Each number is 500 + 50 x the weight over its row's rms, rounded and kept within 0 to 999. Layers, rows and columns count from 0. Numbers have three digits each. The size before them is the row's rms in percent of the matrix's.

# layer 4 attention key, 128x256, rms 0.0655, rows 66-127, columns 128-191
092:574528424367506535448462526505563369567546536463513493438519530529479442534462468509469490465490428456611495543456510473517456521493589459469436475526446567428449522446475463453531536478464515
092:430454477558543539576473406459525520530430557460455469445411478524575497459469475513455470534477535476578519448481535488485522567518542463589502461536500513555546480513454566520477446563533468
084:549517446480596590481452434483440361482493590522566476441530409558573548546452466501478578488495514490467451483549543514547532551463505454535429489473379486579459436429486518493521547512515535
093:428473497449514493482430470426452450457586470456492441427519479485441495422488552515513508477483474482514407531514484501508486491510493512478458620449522497508465474451514504496495587422492545
093:534580428542396506533411475442549477466563496512473446446477487567584460482435447540451571607552512458522485460414429488489479402511534549495470478376494522524475502497561552437487468489503475
091:505402537380452593472471517483449517525524519526440495472517498494482495489497624460464453504462424611452417412537418524512558551499438559553523568508434507480495476523474420526439444485482503
092:492457493489553593474505609543496401490491508377479477488478513446533442441452481516498453485518482476581510559507508473468550499490576466558464536530517438520518512512519536542478509620462385
087:537517393532411481518518505488511537435437480479487448445477517501519514515480457492443475527553620523560411586460537596532503484442521430406468508602499506549527492490452502548503447509478519
108:529482498587481560596552535483494464472584526474473425481432508532498575479522506531473500479463460481407490543515626590476468531457534445529503532460445510540530493494549420515512438588393497
099:575573533565514485481592512523501471560411495486400514552475529526549417395418570461513475480611567489518468453501454450576518559548519414580462600470426496422554491515490527495541478498436551
100:572502547470532488491453492531506486577505482502465437488563468462463489539534485422481482431602417506515422499502397597440518616417427582528501443478506628515591415478493475477517568466450435
092:533438564476500472515445461471451472469510600517431511533587483553411580546478453494423559515548479507504392498557524553428451545454501481599498516432461478493503440606560498462515514533483478
092:485452452421535427476593443487398492446449580475455531390427487503494531530509536543542463471447404472523560530502494477593511436509598484521514580400460458574494544551435495420538452488495449
091:531455527595496525490469452511508445461487396583569513475512524444492481552470522531438536542527510532534566535457569478508543585536594522477504592415526568481585523520538434596485482477505492
090:491497471522533500421505530517439506517446548452438535573580466450514465529430533565591499582485449492477484535471591522475464501508489436455523544461541602484482506534499534526470453592531549
097:541567429411536457520415583438446489421539495397498503511625524570533581566491471485501427442498475478489462558463473573524513490513498482513561445560515449478501463449509572527468540498528511
091:430440537506517573457523494433605477489548546439497538554478489486581500490476370552497463514500399490508422470463537447545541449469541496487421581488493562514473489519547526470455519461451548
091:539504498567592503444527394417585457456591518462533530581522500558563519492562459500491473532493440474606447424441455527509402450517511484474499470468532557572495470516430540502438580524520440
107:540426522521495596528500632417514511445546462603458481506505510475481465546579518542495491410486449576488587525536437586446563537463434576524408491383471443544503554440527483420536425421428515
097:495613536524525421443526462458553536541504451492507470436477443461559531490497507518498433499512522499460511386491528556508558465421632468610568430467507508498459548422533525553543555521449547
094:463617555533473476446581528463474458434488501453523564402505507431492515508469477466436533527401567533472521572526462541629515594473407538595492541575514515458487428522495610520495495456486411
102:570485500507509462451523466518507479506480482370442514465422555535522469567511491500388609439570498482556485461487561415453475425552572450458546474547475438499463486384504537542495544449480489
087:531478518458549442498472432575503542463614488546496558506483614528467567441468564523488462526487533516591505484494440512551467489440576466469575419483536472517478396502427490462499501513445484
097:461531505550536569525505547461396541566622507489504487564468442367430480533480472457479447495510533576517489481536470561537440478473468493506456434499628550602577502507465414472529545489478478
097:388571577537419592490548556491443539482431535442469485548525492464528509443505486474486506561470574507535542432479452463497427499552490555531403491539473538466485561496482497470536529515511509
092:462579498486485486423466518541490524473523475590461524516431572472523523569541480518433479394591481449499512481561496460545536440591410514389471511523555415527456477391463492477497540453584579
098:524560505546504607560550526541511486620450557489498496568578497412462498549465515482500512451523465556530518608499527476557458487475474440470519522528535474457505465413485475548482491522596531
100:437425538526427492553489513533484597504496503564574469567529512426477451412449525498458446395452435522525466472571435491498472541463550414505446403406501494583620488472448371446537490540498523
095:527428569572457481553516532487432476457503528435464524430417448454500447514523461488528460387499481558531459510512528567450502524536538584555512495427491425622532546557562562479558563436512546
093:511528477547480512576452509544476496532572598541511494482465571511510568475497386468487510512505489501529492480533512517425590564476491536562554524594550513477560489562442461440525451444411524
095:433479543503521609532485499539515547533534424487558467443573480518482459500501506418530488522502535502458571480472445611447565423508423516525452444491528584504362546557515424394513461594425642
096:560527517581522562489479462458523470493498602600486566553443596502522403509510507501478480571512536468566491537470548434463584500438500456453535503479448541430481461486467493475562569490394516
088:519542516496433441485468506511525489446564382455529549494595501543424519503484442427512482552430487522488493473523442512506495391542470487546482559522519504548470512490588500436494490533539484
093:430449597559562501552449440514422501543461463522421494583531536410531491489483493502583491400580561542450510448564399543460466476466470477472525558504444571500516432416553525388474507530557502
097:500524512514452465498511569494521455495446549541503593539504549468490497495542504573567503539508580478557623527507479417532427464457542429485478401530498467475527512438386560566539508514586567
091:534506451529485458460559556438506526492428566532520528448513545439571503555471459486481445538454485511522509572552488433409522440508537446481580510527444518576508507503408499493499474440620444
100:472523488414459571593578489457474532516576494531417512516533456474421470528552453424492424453588457620461609502526405565377563498459409539506503594483474500493496480585519495493472480448438548
093:521456535434594514416473504484426573393547529553461475474533393528528460522520477552542500556485548457423413523505473481379448581469539509486474472522527512388459560469512533504445465477556485
093:508515450582456482484509372463464506538538527591472472509514467459430537509575486542524524500521389492457401452493572509617522625595453572524565505498539481565436672515460569520563557538471418
095:534555480584498418565544561499494447576590622557637486539516523434507437519460473483542481429432500529454520469549429562474637522488461522580517585508555503498587541516573508476516419555496431
099:471553566611496582515514381478472549533471603458498451453414474468429493522468482434378553506550531501483433466558471521508498635526510527495563473583562555518457476470533459537523442610579538
096:434395535470466502567379533540478581489420498524525479536578526415488483581472428485510454525521508541449475445511334540547427616539546510546496476476545558455477507598563480479510515512553457
104:451535441453509508495486438485502405551493564427479558466552500481530502517497482490574524508555539446518520540474526370622439477579519468494492474503620508416500525509452592558510495507493521
092:541508484416456504475582438522493466482455542451482533541445531370475514459530592525465416465488500463599522515474579474600473441485439523499501476519513570507470454506422501482450533491411536
089:550408511632473441529485451476459513435383463509504475469547448473474455530599531512514387530418572463583464494522528436509500517420485522542469457488485575573436429467447456486524533526547435
103:475567515486509466403589485474428422519473503521547486486432565472529543515515464568509401532500473481574518503472552501503473510556581431436498528494525517512485544378436605518496540496498473
092:554527551484449540506485470460569401663535509577537493438573588453573475487480538541499468536407495507430529514558530477531464473531451533529593434422432457473520582515520479503449373499439550
084:456454465500515485554480445437475494401492450423511384576427467498453530527554534482489527484531558535465502477471478450535485522509498488517545487458503485407470513377533521557569459463465529
099:486564464509491504487601571498528438534331468429607507518517522529416472494588480575511466473481517492524450568410501442468416417550544450555544458546509532551456458455408547520518573454498510
096:550618467567428574530469512538619448529489460493526460424586549606499526433452492520533462526517355469454372479495486485478484530449523538494498558543602488552504470434449548473428623518547510
089:477438565442510486532514490465502455483442498448497527507506371504498519483431479572457468491477569452462497546471474475408501530426483609470664414577501502552466565625529506579461499466523490
096:484512478513496604477493500506513481506640451608584571525592450492427531515548595555490514571467540522521496550520504636546536477517494538539502494446543480501486469410464565453505513486528505
092:459527496524488456398502475492488546446506526505462501463429467512522544492469459518599434503566460507496479559409560384516521460518533561541554463511643470432389482465439557496515484530487472
093:453501510472522591473542553518512410522467504556544454491498424502495561512521457505455506447591573557434495548554565476583433594602565467464471569564627456472540522467486577457484509457625532
088:490534500382471493461502468496482492494488510377455489548442543550546410549523467546443539581581548494485577478502476474572490539471526481482522603437600498548494473425440526519440491451468535
095:561534496559444527481567592461462546420575465403526452449455478550397495364431476448540489490554532552447562501459393453478524436468530513563501549537431466502540436479455516462493557494573467
095:485440445489481409497448530578411620569467456449469479540437485552383484503509503491527479451481579504500522544513508489415505591516505530414456493503487483474511422538459422574479499583492470
099:482474550472532550571414504558470496451565468508475444512556411419534533557497504551480551495510515541408554442535441555463574580433542505571420433539501447502551470531468433505537327499495549
094:518535557525439466549544485523416542493505456496496584525569474469523493534448497445534541432544530511355513375480483526461505620577547553528500520606509492386453430574504407452516475522514516
094:489413459493527452476513534550514483436562460516500470464437499501557561516556515540472486530484540544534574487534573428574549529493571508525501434580489435476506462453481513538507423472542468
088:529533577483466516380479522595487434543485585523496460445473496507520516455464377478591513536448567526501507590491542549553481553460511546520602503489518481528538529498509494492501452540481519
094:470537617481461490550473571495424608417512442482491483497568465482490551418446482539530498495496545460511443478539501434469474509416486555517473473474482514479536446489541493520461507520568468
# layer 4 attention query, 256x256, rms 0.0654, rows 67-127,195-255, columns 128-191
093:577523476359444442531480544468494568494623458495523537520492529497519494566504479441529470455475552492427555454550513434511577563489409538437441569471450467451548567534581462447492471562469451
078:542550481625467401552529499510472454536382509380431545529422552459578433427514519518573549526392522482425521543508447466403540439506472571560541481482572530438505565515522450525495458549459451
089:574472531481557497498542498584477449433456505468520513590487514484553409471531469508595487500508511469488435461459548512521471487545467442479506421510467466478496577459490430496444426624564537
085:464543535501547520544506511486476556485486489580538489513553493473462543510532449482601401392512540530435509504519491587405514548516485470515482563560532465502545491620502471409521563427545559
089:518593405533516429472509401466570451495497521477509519465447488483536519466482512500499477483544498422550556483472479525522413456563533476450500434480566422390504579501429525457548564497587497
088:569476412441546521523496479542453584474586583584546481494482441394432537421496498491483485509494388530545523440506440493447467458502403474554466498483505615415448522563443493504425485514547559
090:460486502573576504530517465404455507553506388593544470548580513470442478574511524517604502395401526480391484488478422488491557526570408515507492533473590462564674485473583402465575499457413465
099:481541470577527529459516515523519558556515519491449550525513515476594486514496540513431491547583558453548502471439431473512553510549503436485504457464430517454450538584491568532548459434422497
089:387557510453415521602510550483463467465538457519548577470592454531479522557591527486489436475484523527428549510494504561556452487471449566445416452558564612491425429542467554490578510479572542
100:369528479569452470482570495526479460491516577477443436516547489531538495486398449541454585519461474472557616523601488475508502495641459505505586481509562458547472529515480483403458465438500566
087:479561579542456424487513524417469538471481550518535495499456620447498502531516426505550368463558476496564559497486520463582504493547442587452557524578466514402570536494481515537349432447570504
089:503473535470512519463492513524438446513486446537505510506533414581462522441567450458401565553530446437448497417554510462484505528571455491496468525504468519525471492504547571586409364563522495
083:492527456565556529508422488474467551484529530464354562500578456459488554427564482458465473478545415519487491643499497522490515459497543543562603515476477410553534462564611540530571438458506479
084:517522502466533543602478415538557433409471481486453452471420508455510571468514496480426548499562519480560465470497393473559564508556438510422491613571515483514516550523440483526551550505474464
088:466513493506554363447557447521520509592517557565472530550562478450520523478541578539476518390457550529506589547553543513430461436442585468488445551466537564527467543587510574429488393449602457
090:607524543459471461551414473530463457488469493447503456545537473470426498530472482480494531492570553467432564554504535551529453532564487514515499401491567485498415509518607526627556451431497494
090:456530485520474495612460519546386653493491387532438519523519514440458419490457486467581476506460495484449559540516468475546427492414496567576520517487494550446579497454545543437590468495489532
091:570573583481485471458481469546461523480491422449568483566343478474456478518481468466574460465523559501489431472498529474588502466528507498515552517455484607447526506468498500580440524518553499
092:541470491572505512592586526460447566442487615470440443428462470452469548513489500484540461601448542489546501524553493490499485556521443465421506564430469451418514536592514471469446426611575483
096:475530456432519515547545496585542497576480569493561506535533506594454451546529496490562528530475430454490469536532532478474423451479507532567473476460549536494442530577471438532491467462553468
098:478495511520527521609531611498529465448538515543477537435607467511520522509545465526498472516525478470439499433513540527487507565452473549559475507517507479460555546583462469502499535546466543
090:512489451544481485472492562490493509473542527571449542512522451370479549518443602460587502444530499475521505467479567493439488437492464501593407469557471474506487504500600556537497559542557404
094:514488408454531429499574506504544480476553428483455589478520510596520438563444536516494483502558433478503570493465578466547435427494510445534544449521411404497428485481433506528480413448522478
091:452520542515558492523545493527491447582616462480517524421539439501499554531529555515430564420512468494430454526546550493525515482457564452457554530501553501576500531541513539608488447451495512
087:456477521502615391479489568491499619481458538465524510491502412563500487451500534406554529512402550482462451504429520568505456505467494452520538511582531508441503515442578537536500497517631511
088:507456525527463406491490552502458494455471631475472407547520540560477473519517449517400554515490444487490443494478476529533534438494596487413526482423560462515546486559464471569452474462447548
092:556507424465505403364527529521575470537433490480426537479437502484503535462437443567527459564582424500514542472445589486538389461549534539496503519450569570463394572520466554541458550370495516
093:464575429495527442456457420512470489630543440556508530489541594522540436516534473543536595569452570525542533497465557477493474502469514499482516489467552442418404464527499466517543456487488493
101:417515551504525536461552468492480474559437506445506463441520512536514439485530533561554565545593627468502570564483477486554450396444488454481416479424515584505546440466501572463467517463501452
089:524522471471400504503595435394501411519538527355492426430491512560537526531557505505425549422502474508526460487533563519502531530614478417483479478475554472403519473427469482673546506549591522
089:535475521425549438522564534479473626490510523482597442541580527431456580608535603403561504513529554510442498434545493510530460465460475489503537499451510575498422453584499510520487546451525561
080:478538442527544573463467516595467525374464604467498505517470529564530536499438549517500528476552498468498538444502509434504551534477514455448562536609530485444500420548566454475450477525560563
087:510503463464480421477532515408399579524454481580517549466527443530436558576426512474414590534384453460513506540474548409502550416535494457444537504498542462535487531470495542546540477539484490
088:491425537589521549503463553527525568464474483461521442433544505464507473575535514465609439466498606460448410506546549507443550474490474492478602626398567442517510413442529436498575464489489415
086:462500521500454505524531469464512416545570492562534439534476371504513479543522480449566565504402416503502452527496550489480506470578500533525488512458500460517494494555551444462481456389606491
096:479539498505466492425577497488531457554537505449474544530465550578586503455436593594474465551538470477482432575483479413589436520506509488536510505486457443463453536369437508451535437427427504
088:484512548475413474465540523561555379563507509517437508518548520434535509410515488446455470444515498470460571443500468489557568459450495466445461510520421500499491510507612466415506442532486464
094:439498463316553468566481541540503482531433539427508545481553470484499596571517502440399511507472451508467555478446416453501543468507521613539510408452513527495482591522540483459443529486510561
090:565524520554509486472501411481470499557446402426471563509519499465530604382540588530469534486448488536509501518439559472613430473465535455565490420539524490503455503463468546539437474432575515
100:451527521529466414535584523497502500482486557579499582493502567553553523506489540533497561564529468544504586495458496488477449387491474429474454577460547372482542496460454550559483450411611567
092:537493510598547445416621588461505402552466569474424550541486484503437505604465538518461547441475540495530531463537524489572544515556527497423459503467498403570471500404462479511575428469507506
103:548465489518522492551469429470444556464599455514469512418527417527521546453520448481349450380438489550458482481489559516382627578422511569639432651567390444530525487541595426484524431501453500
092:535462506475496497536519468563497549493452580484483488534471489549502457454417441510475592405549569499506493518529599478455559467464474470530545501559509481417415509518561422491491558473534396
090:547547558404674494539483547425554499493424429455505514530556468510430509508463502507505498521460555508553517494505505449579489508510498404412551466615484411452501517530461442442549530497461472
094:472446589446446453563462476540556571454554463479597568521582471557404559511548412458477524509498437497456490504524461519496533504429486559513358490485476528493570479574509456461480438500436446
087:479493571520574502484511571596518501599500586475522516567562471437485525487555480533476466471480490530509537493501427513510513522462514563515520450503561486526532545490571472426469499540530482
083:500503483561452480515511499533511468456455596551538606469567576481564431503461479536451485532574473457551454493554432525460500460441458472406616517483541488493533540510406434517479515464613463
097:465350532467513483596472452457400493502589518545535546452542424546524492542534517531400537472476423485464465407512504553537440469537493447504567519510531514474550603561547476386437505526457462
093:537470456534492452512517497496447423486489589526496489527553399461413429576452544438543505492446536514418577535474490552463499542512465454456459610458547561500577493586545420531498538450408440
094:533511464526542547405469507520490493425576457513468458576485585561538500511560517569436541523596410505489476546523500492407541490571537538587437589455525569515439486440502485560519427554476507
089:489428481488459493394561522467565473505505517494396491507404535486552423442590460492604494409412528531422515492498474571452566396463575485538532432479522478503572422496481520513599523516523560
088:605469431604499467528529471541492397542540512501490418501553505480455465522607398468432517547480532516504506455531433543454516519451514525445438582582577516516459576536546436507502501475531456
086:526459449352472484596505520441437517504613499544404528492536486584521507549493503436533525519502570471492552534488506552501518506472445465560469424429560479556527524546528420486484502502598556
084:464389577448490528543447521518538425433517521555547472474492448456479570568505523531480521416487639497507487522517544502392451595520527561453585528364420503444444551489566400553477548560566485
084:431492556462409519477500456601458435414482495585499492446521489530513507521604506552438509629479461445578464493567454576511438464510410462586561532482617493457386540521509520469564489412508477
095:558518548579521503520537520445597409506455562540572517413550522556593461418457619488452532562492426474523446464481527474522566481572450526631477483516481524482532511418563578531534548409523597
092:540503429484492473455450519408573468524541593422573488489470520503546473515436475544538448508541427518560452615508529525495454504575414491477523449491455523544409449484544536572435542503443574
095:420531513491442434513600562449584428532398518444405469404525534551625535436497517490451539589648531502559431531536555460622581493543461452519480523527487492493514496497511511529568585524457586
099:606508547431559583573429483457482591450495453519473471493591466511539503532585615456487561485513414508509459505511432528436488542519526505542474447429463558511533516648517444477514607446527487
082:529449559454437508541525401494567454453534453510497541505490528555431464462517566498467393437578444552475492492516484569515559553521455384469482526468595538520473571536516463491546395505516543
087:638492501534517471420500451482591422462447542472515450519510528503505530498456506492414511517538590559520607459468500461479492495558530507387483449485450418542422477459397553506451517485513433
104:490485504603367543436500536554467518463451538520488490458509513474545506593439574416476487533458441509465596419476491491551458559525524532510543446529494545485553520518395448469595495609522497
096:450517493532448520537416477495524554510520578498449538478453515492523508500529468420479379485571492516435488544494434560430575526464415527602477420422449544518527483549548453540572520449435534
105:568548592361501535429451546428517465500492515571515493467517493483522443484586542473384464494428546490470478604504581508558469551484515492460436514545541559554529567462513521379560512500527522
113:607475584460582591508470472485560466569500443485474475438491462429473537527478576523495557558537548550505494518519500458564429601488501551478551378413495472480512481418559547550514576459448553
104:501554506518607422499537488543508512455471535501475570423560486464583449493521469488550443577540437481547489490493522517501413499549531491527593593515427499426524493499516598500515418524539477
100:536529534521567485478458493562551500531497572513438463470505506511517468501514560492491474587495451506540426515484455419472510479500460459538518477503532603490429416451542460462392520516606510
099:443446410404504416523553488539382446491536532417452586493474465548504556587516504504637384508536483490495418462469457538382447492489555482442440522493502496498440386487599514552545511465525379
124:453409546482474513553566545473422489518513506557485533530576452509524526542512494525526488592458479499550550461439433468505381433514526436472525498475638450483587486503511456511487503539378486
112:433548563517400411554613470523485480534458502508456531550499508608440565515547508488475498476469559531419475581587392539442598504461516550457495567444503502436489559589516449472540467622472567
111:483481467534494501499536358479560501490504424458487569509541461540519460523456532512554538480494555521459555485467511521503589451448486440596522529479552538444533518396571575545496509509400467
105:588421529520599495471357496570419531408598479543483542588466493453510576552502585479527516459443523535448484468453590554463559538603469544555489469500415521539563455513469418500438446497490407
099:519534481493482503577492502496452574518510398568474594466576515506485470503482545486503496551506470471485437428496420520534466549535482538422490528586484559512598412586491511420504426495414474
109:466477557494517468525499492506405524495466528570511508599590477386594411453567481504495419468453484519563544487509412473532511471558554482478544524520491515350493493515507465618450445519551511
108:451536556463523500471497440462535474553511518513568429505564570624482572487482419434509528441449442461550447591559524475502502535382572475442536563509460493555430531513486500515514475470433586
113:447518412504528419447556499526442556488473461487379530483514528466485393545488522483509450596403533515532566460460481513481528479504531505441441506493425507544423411492494444563549541456491409
104:541448546471547541487414482495548605453465403520511428588521479427468529497554467501540436500444503543498493459523470525493421495402484592427522452394518501526495553521597457511455497514467547
097:468431380581493478506415468483522463444542536542596454486522490574445479541456570509503538490550555537364424581510452423491442511606557490523532596555427450482610484500550547455573477508488560
117:492508354543467402495532468415483473443490559583549490443527529530476516613485510540473524553486507502465504447579573409499467468535513508395545513440607434458529445509504535477417476572502489
108:451457524479481527545637499521541557530528512507547542400567453611504517537577460535479600515486512481507560487536476494551453525508496495572417420525535458486550609566467517543499440429521491
102:465478476547563417541537493423523471366547488554526563554556441540503531406520555525519495494569415494495616475545561492435430459521522551624497498524525452540512416434476570547382553484529462
102:452477450482570494550498547545509506571502579575507561493586452543491522552547553542509524545500474514462441550549498513489526498463452587548407485485553576510520476458518474478548526537546483
096:566482400435535535460486519463482388378446515509504515371581550501525530586453611467555629487484559495523484509423472514519556549469451474526509519481537548498458528434545500551580424516518521
105:539443405526565441454522477506469504445502494532518563454447511418480461451403462544573507549507499467558587514483548450504433515611397452547556501526466508436561519441512479552487490440515494
119:480545553532486559471605548494487441533569474426477521474544496581562503531540483503535427490565482486531394507519503523477528474419517510387492542548537416489483452562425517511384476485563480
100:422490478481467613450615509426512554517536449453445441441426465532420499410463600472559542567519447502497473521439534446468499471392549503519420469541469457473541507515445525481484488543519467
119:448515538540525415523510561546523504539501553541416434501517552539501483475562498517430546464582437463495383492486495508485557497500473428535541574516430479607397492477527431544507447500476513
115:456524511535475516515512497494491404469566464472374479452502564527540525480593440499511452521463495405558483572447429440459400505513584451531468424509446471583416545434521544528502543499500545
099:541484434555479535553537493420502553467479465485469558493566499545481494519582568544465458552586512518424456525468447423590508458499550398464541480531572491556589424581469554460451479559463482
103:507422494543543425444551447462522467538527490551472497380442527412657390504452466493551530408493522472540498483490489503504449463518521532452411522484515589447442503430512523565468482483518407
109:518537538478507512492506426522505535542478559470545482502535515419472507576513419458525514529411462474611632506572478507589522550463432482458498450558542401424492519558469531598450359470508506
114:469467543575487524530381530428507547443469521529587448518513433482441527454351496496445379531551549518565398522469553648463529484508505515492554600574372550555500512490506506504488403482574501
097:481568480526526522380508529535549548525467544562509600569480594489514594551493499507528578477428557525500548521566564506535478470437506540496485405488508559532613475516476493447472552462478499
108:553650473536481490507514480425580558525477620422482443456509531560545549604465450481568554542499545440524518472571592456445414484527488487509565445540501524409416475537437482505500430519472512
108:430544471504441513513578543525471492514510448504522514438517494526473544378387552440556500447531527508505533517550519478474526527452471492536481434552529512477495487461387449447582482355544553
103:462518465528540517431479588517418550519591495533546429484542562524462558512468577524458409610510433508468451505484455446524508518485486415512458453549455403507485495518499502478394426511500515
114:461502553542474447513600495487561490615366550392490493379550420452534472439471482552542534573436370438542432536474558458668457436515566549513543577507451503499530478502455540556498462547566541
111:628605483426481542461484442509521490572520504512595446531507428568565471521574580482535493569489493553464521469561514527528521508520535478591464421501410512499417549597489490434496531493564475
100:499462525452495590560524481472529536490524536503582467472501433484448554497571434489571533487479498466499545443529465565544462538510543558494481469511517485447472519579505513375509456532411403
115:496508522530470441430575448362584547492462545519545491510412572595509485401455493601503564538549437490579424575475461484527521419443580527491636427483536446535433446430433614477497584471546480
106:498438524516463484524555486454445529532541505508501538531511426455620484467529424533543505563551546462470541426508513508542445466548523419486522479442527498467460589547525489476550474464469515
102:588492462419506482507389458535474484555481417461510467532408462514527454522461465479495487469476579590411522502525509506525536552512461448515509470424522498535489491439452473470438502460568529
100:482502488498472464526484479533511449540545434522600449500455483570399486441411454497444493415484427580393548456604476513497498507467482546610491510537458475564470490547563396324507518470462423
106:459494518510495522533443424478412550450539494518551569521496442440475473435565470492490565404467554525507534446456388470427559427506505525491482508527452476466559512440537495530476553528509492
103:595555520545463489498519412530456540414473386572511518483452490516493539526484402534454449447539523511417410549470491527465490463557509506483550547486424532478586447477486475388537544504521381
100:417528543483504482510511422423512448585548523481510579348489453488515454582534555531548467562509436449546542530423451500443476498417444518564510495480525507442432616454508521482641579440502553
107:427515512543370490530521415583487501471392516466511514475486392467554442549438427465505516486549560477547473520430563457541469467483511472522485492591545493445582555442525412460534493499567473
098:512511409560563498426455557515498433564509475423485548506598518553556534558561523579454546575549573502566453472461483509479633499526520486445466448411488568446438514467540477503485458583399400
095:482554501548444489478502424491515425582476463535505446421585555547521485420440599471448473586473486499498531462505513473502461472549596535494480484564526492499477464487519437484523469564491469
102:395458526508465559536553499496466515544517498501456526380494493356430486570496461568472428587412448533477484584434445519524605468423479573552411483545514490493465485537543506418478553495515444
103:563491527421450584499503530490533559446516486443576413534562473499455454479479545569532465507535488549475463417554564571478469511548497473547497523428472452418513509539456436383507455509459452
107:519466419493407495465580475529449521558419506564557414519589467561547547466563480523438570562469448445529496530449435399535493421506568440624526611435487491479535568571455439569482545429525451
102:578558494535466559542412522456479524502520484447475520473537476517445424527527476509589473436399464478482532545536515496597542473492508481504427468532511434515509517525514516522461538577520477
109:473463476443472455539611559450485517583530463545487520499535577561499423438515467494526463410514568510494486519487518518472518503547422475597510639522543494484491429462494570568547551498515506
101:396551525607517483576477477457484463499479506447450493518478482477560461535577421482532493509504490471481464413553551393547607450522484509527545545447505463500506517577420561512548483571529570
112:533577463551529530525454546464524424479518544465474461511487570383494450482501569489455386546563448535562543546561502483541470541513541467476450451543514520530552400472464481531476493532466469
103:508482461529570452486576468496490453591536373574490511522451557489517494475508534492533511450498585476386451544474625504516502507530538478455404532583467521471519505410580421573488496539549429
106:500479484443510500441455551520522507442552502485468531528612605538501504579467424482454488569477529503468543483552527541480458481567458431523432486393547525450475478555578405551599486480523571
105:539473440476471547450558528530521506490457481559524554402537511492529459625596439577475541525462513484484458531466507520572580419484542555540530544515545531517419477544403509515543536504514526
106:554551473506573503476332604491593498490567514466451620521492543541599524516545577434442546407461558507564502510517527479522440533526443549484477436555464497486506481498525620499474449470459453
106:470473480551495510512535548520502455538560485563531513570496494385419518604390493538491527481487479514540400533479442467494495512641453463491452518510519541474563534481547357415477538434497530
105:537540478515496509516402574441555506459493549459454504506423535477454629532425572551556476421481545580569491531551602475477505549553487485508502447506401536521546485519534508473466614493555482
# layer 4 attention value, 128x256, rms 0.0799, rows 0-9, columns 128-191
096:520517488562456521507501509619577490402533492430477447553480507537553430472489500519533543479466469514447512508518503560595443580542474561541510518431452588481554471570460450528453516579482484
096:539522584511486439476463471559489459496503456535540385439481527518456434424483488510382471489448464478536555459467423477512439528449515521548567561525514571561521454580568576520505449532486462
099:455453442577512449486550456472480508566541480537575434527485516530542550562545473513462559565576497499468537453526519488440461499512565488483563444469554536485440572512480490496485466518391483
098:440533466476530573523484600458550541448547465515512461535599462557498481533592475502505462501559519523442427494558483488519492496528475458531494528608529549547461485525496524647503560466549448
098:480497586455398558457426491444488421504547482550600598587504517532442430482405497438485496491632383500532547551456471453449486512559580537477466542560542518604515513569594501502494451501599462
097:580483510571465441535462517583485425530487489514451494517491493468503505524555463506506603515564578515557603517471468483538469467511420604506533435535555473566470503517526463424512456498527630
107:560533445550588573453484495453552472448516484481536507495501524496487513487497560545474502565516469491473449497445498508500443580432509453524430438556498508488502478415500442526478455564513540
099:510511523550488443488552479459518521476522429468564508481439482540534509458505534525492477613377513456527532496456508523525570535419497557482439531526463591386490510520451504489488626441606460
099:532517522471512439502422566462450533475441602521602461519501516526499517567606502518433584543475521471454533462455597533594493583502493516463446497546449514517519519444464501458590494553461409
103:394506517493530455459575551509518484637504464425479387534485521498500446577474406590454581489465467498517610485504495502560491473496468538495526410531464396424510566525516551526463408592521556
# layer 4 attention output (transposed), 256x256, rms 0.193, rows 0-9,128-137, columns 128-191
100:502475413514547478432483490566544524542468475514484584474477467396460416469532498518561609511531486509486520423429554500554558571503549474454452626497523536491561580536397355588412469447566529
097:518525412462555579589443517486521368408558546547496585440490629515513461554607538539472460527516503502489508449473490389569495507420551498544492620505457529522600512526573453450434502487462504
103:500479496598448551465525478476490444569469602525536527497548530586515436516452487483552374559461451539529563486543546520602531477423451506484488444523543602442467473508480386520450527487464444
101:518496463490528531400480412449562496435495415418506464497494491559532497513514515446535522532458482526419490518451567571407386527470602488439412513474527364479461470473521461547502585552404470
105:408534603509508430534506453476496490622485543607496554567487492482532508498460549437395474510529465440510570563534554447426471546504578485472469550435604466538485566519456453464511489564477510
098:461544472535509583537441503509576481605534558456569488496462577504408529514524474497517525571462478458438544439510458452539599441543454475455491542567473473523509456465554472451549488513516663
114:567522441453490502484492479511558439542455463466531422465446500530566605596449539468513514561461508570559453472455490550385474516427502513488433495512546398580471457423575437451597552552549494
101:426454396510470520512506505502481477432476534395530547518511445549535480483553550507434503493509586546555485517475371504482518405465490584553487480574427565453463495482498508560470459571622490
100:535520395528600610557547457459415592538406522491448464424468490557460505479484474574489587474479513539538506531532587443474407486491560554481480493491461493448514483503428407528532476462451422
110:544404554500459622533477551498528447446495540431518500478447478536570518364596533405514426545585564522489531457566523465513523530489405424463566483523500454446524446478538467493390463439544483
095:440549512398460556480451480469502537532557584473456497539518511581375526445472461492397444520500601514456469440496447384515441472405517532572503501475568542457450578542558455511492506534561567
097:586550488559394456456541544459445524553541453434407506503552485423442611519542535485485463633436436513512517557469478528509515533525473597555462449408482498569456569456471503491502521540523436
098:459484478543522496586448514533437499570530494464494504528554519407428532486464521499561552431527562478540553525409556496514504496537448467540490397513586501573482489437436511501507440589512560
086:498498511501560580552461453433529471434539478646505422486565530521505490504489533528457465456460456468565534548605532536426579414481460486508530502499520476535485521479480568536448527480602521
097:384368496485495620500482489482501563504350496503570449443577434600574400487555531532563538525481449428428399474479555514463536511587497494535399443512507493443535526539492544495512458499465502
090:493445520468574458422473546505469515480548500518458588504550549460588543524447471540379519550456546462516542499464521492496518543526523434563514492492578505492505476553503545600429522552605526
092:535437481485469535607427359482521538533505452478515419500529565532506441463477509517516523476562528475520470475495507596529536549512502504471543488460466530536522466460576397421508534488511491
100:553534487516450470540506478472535490483361556598539523513513533545439483525434598479446528549449546446510494522508567487600515498552410445477547506448506584529502560460526481656605492466554412
098:538537493528505498484399526505537469568586557498495574540591400414464455523513556517540429460470490524578490429453421565418528447464627485496543554541463391517454478556509560527437597472508550
092:531519372392484481413498522481521479511509411567517544532570549439474561575470408537466513505528498407502494496524501465530536463590525591538485424445555469471492458459520480460510575466497536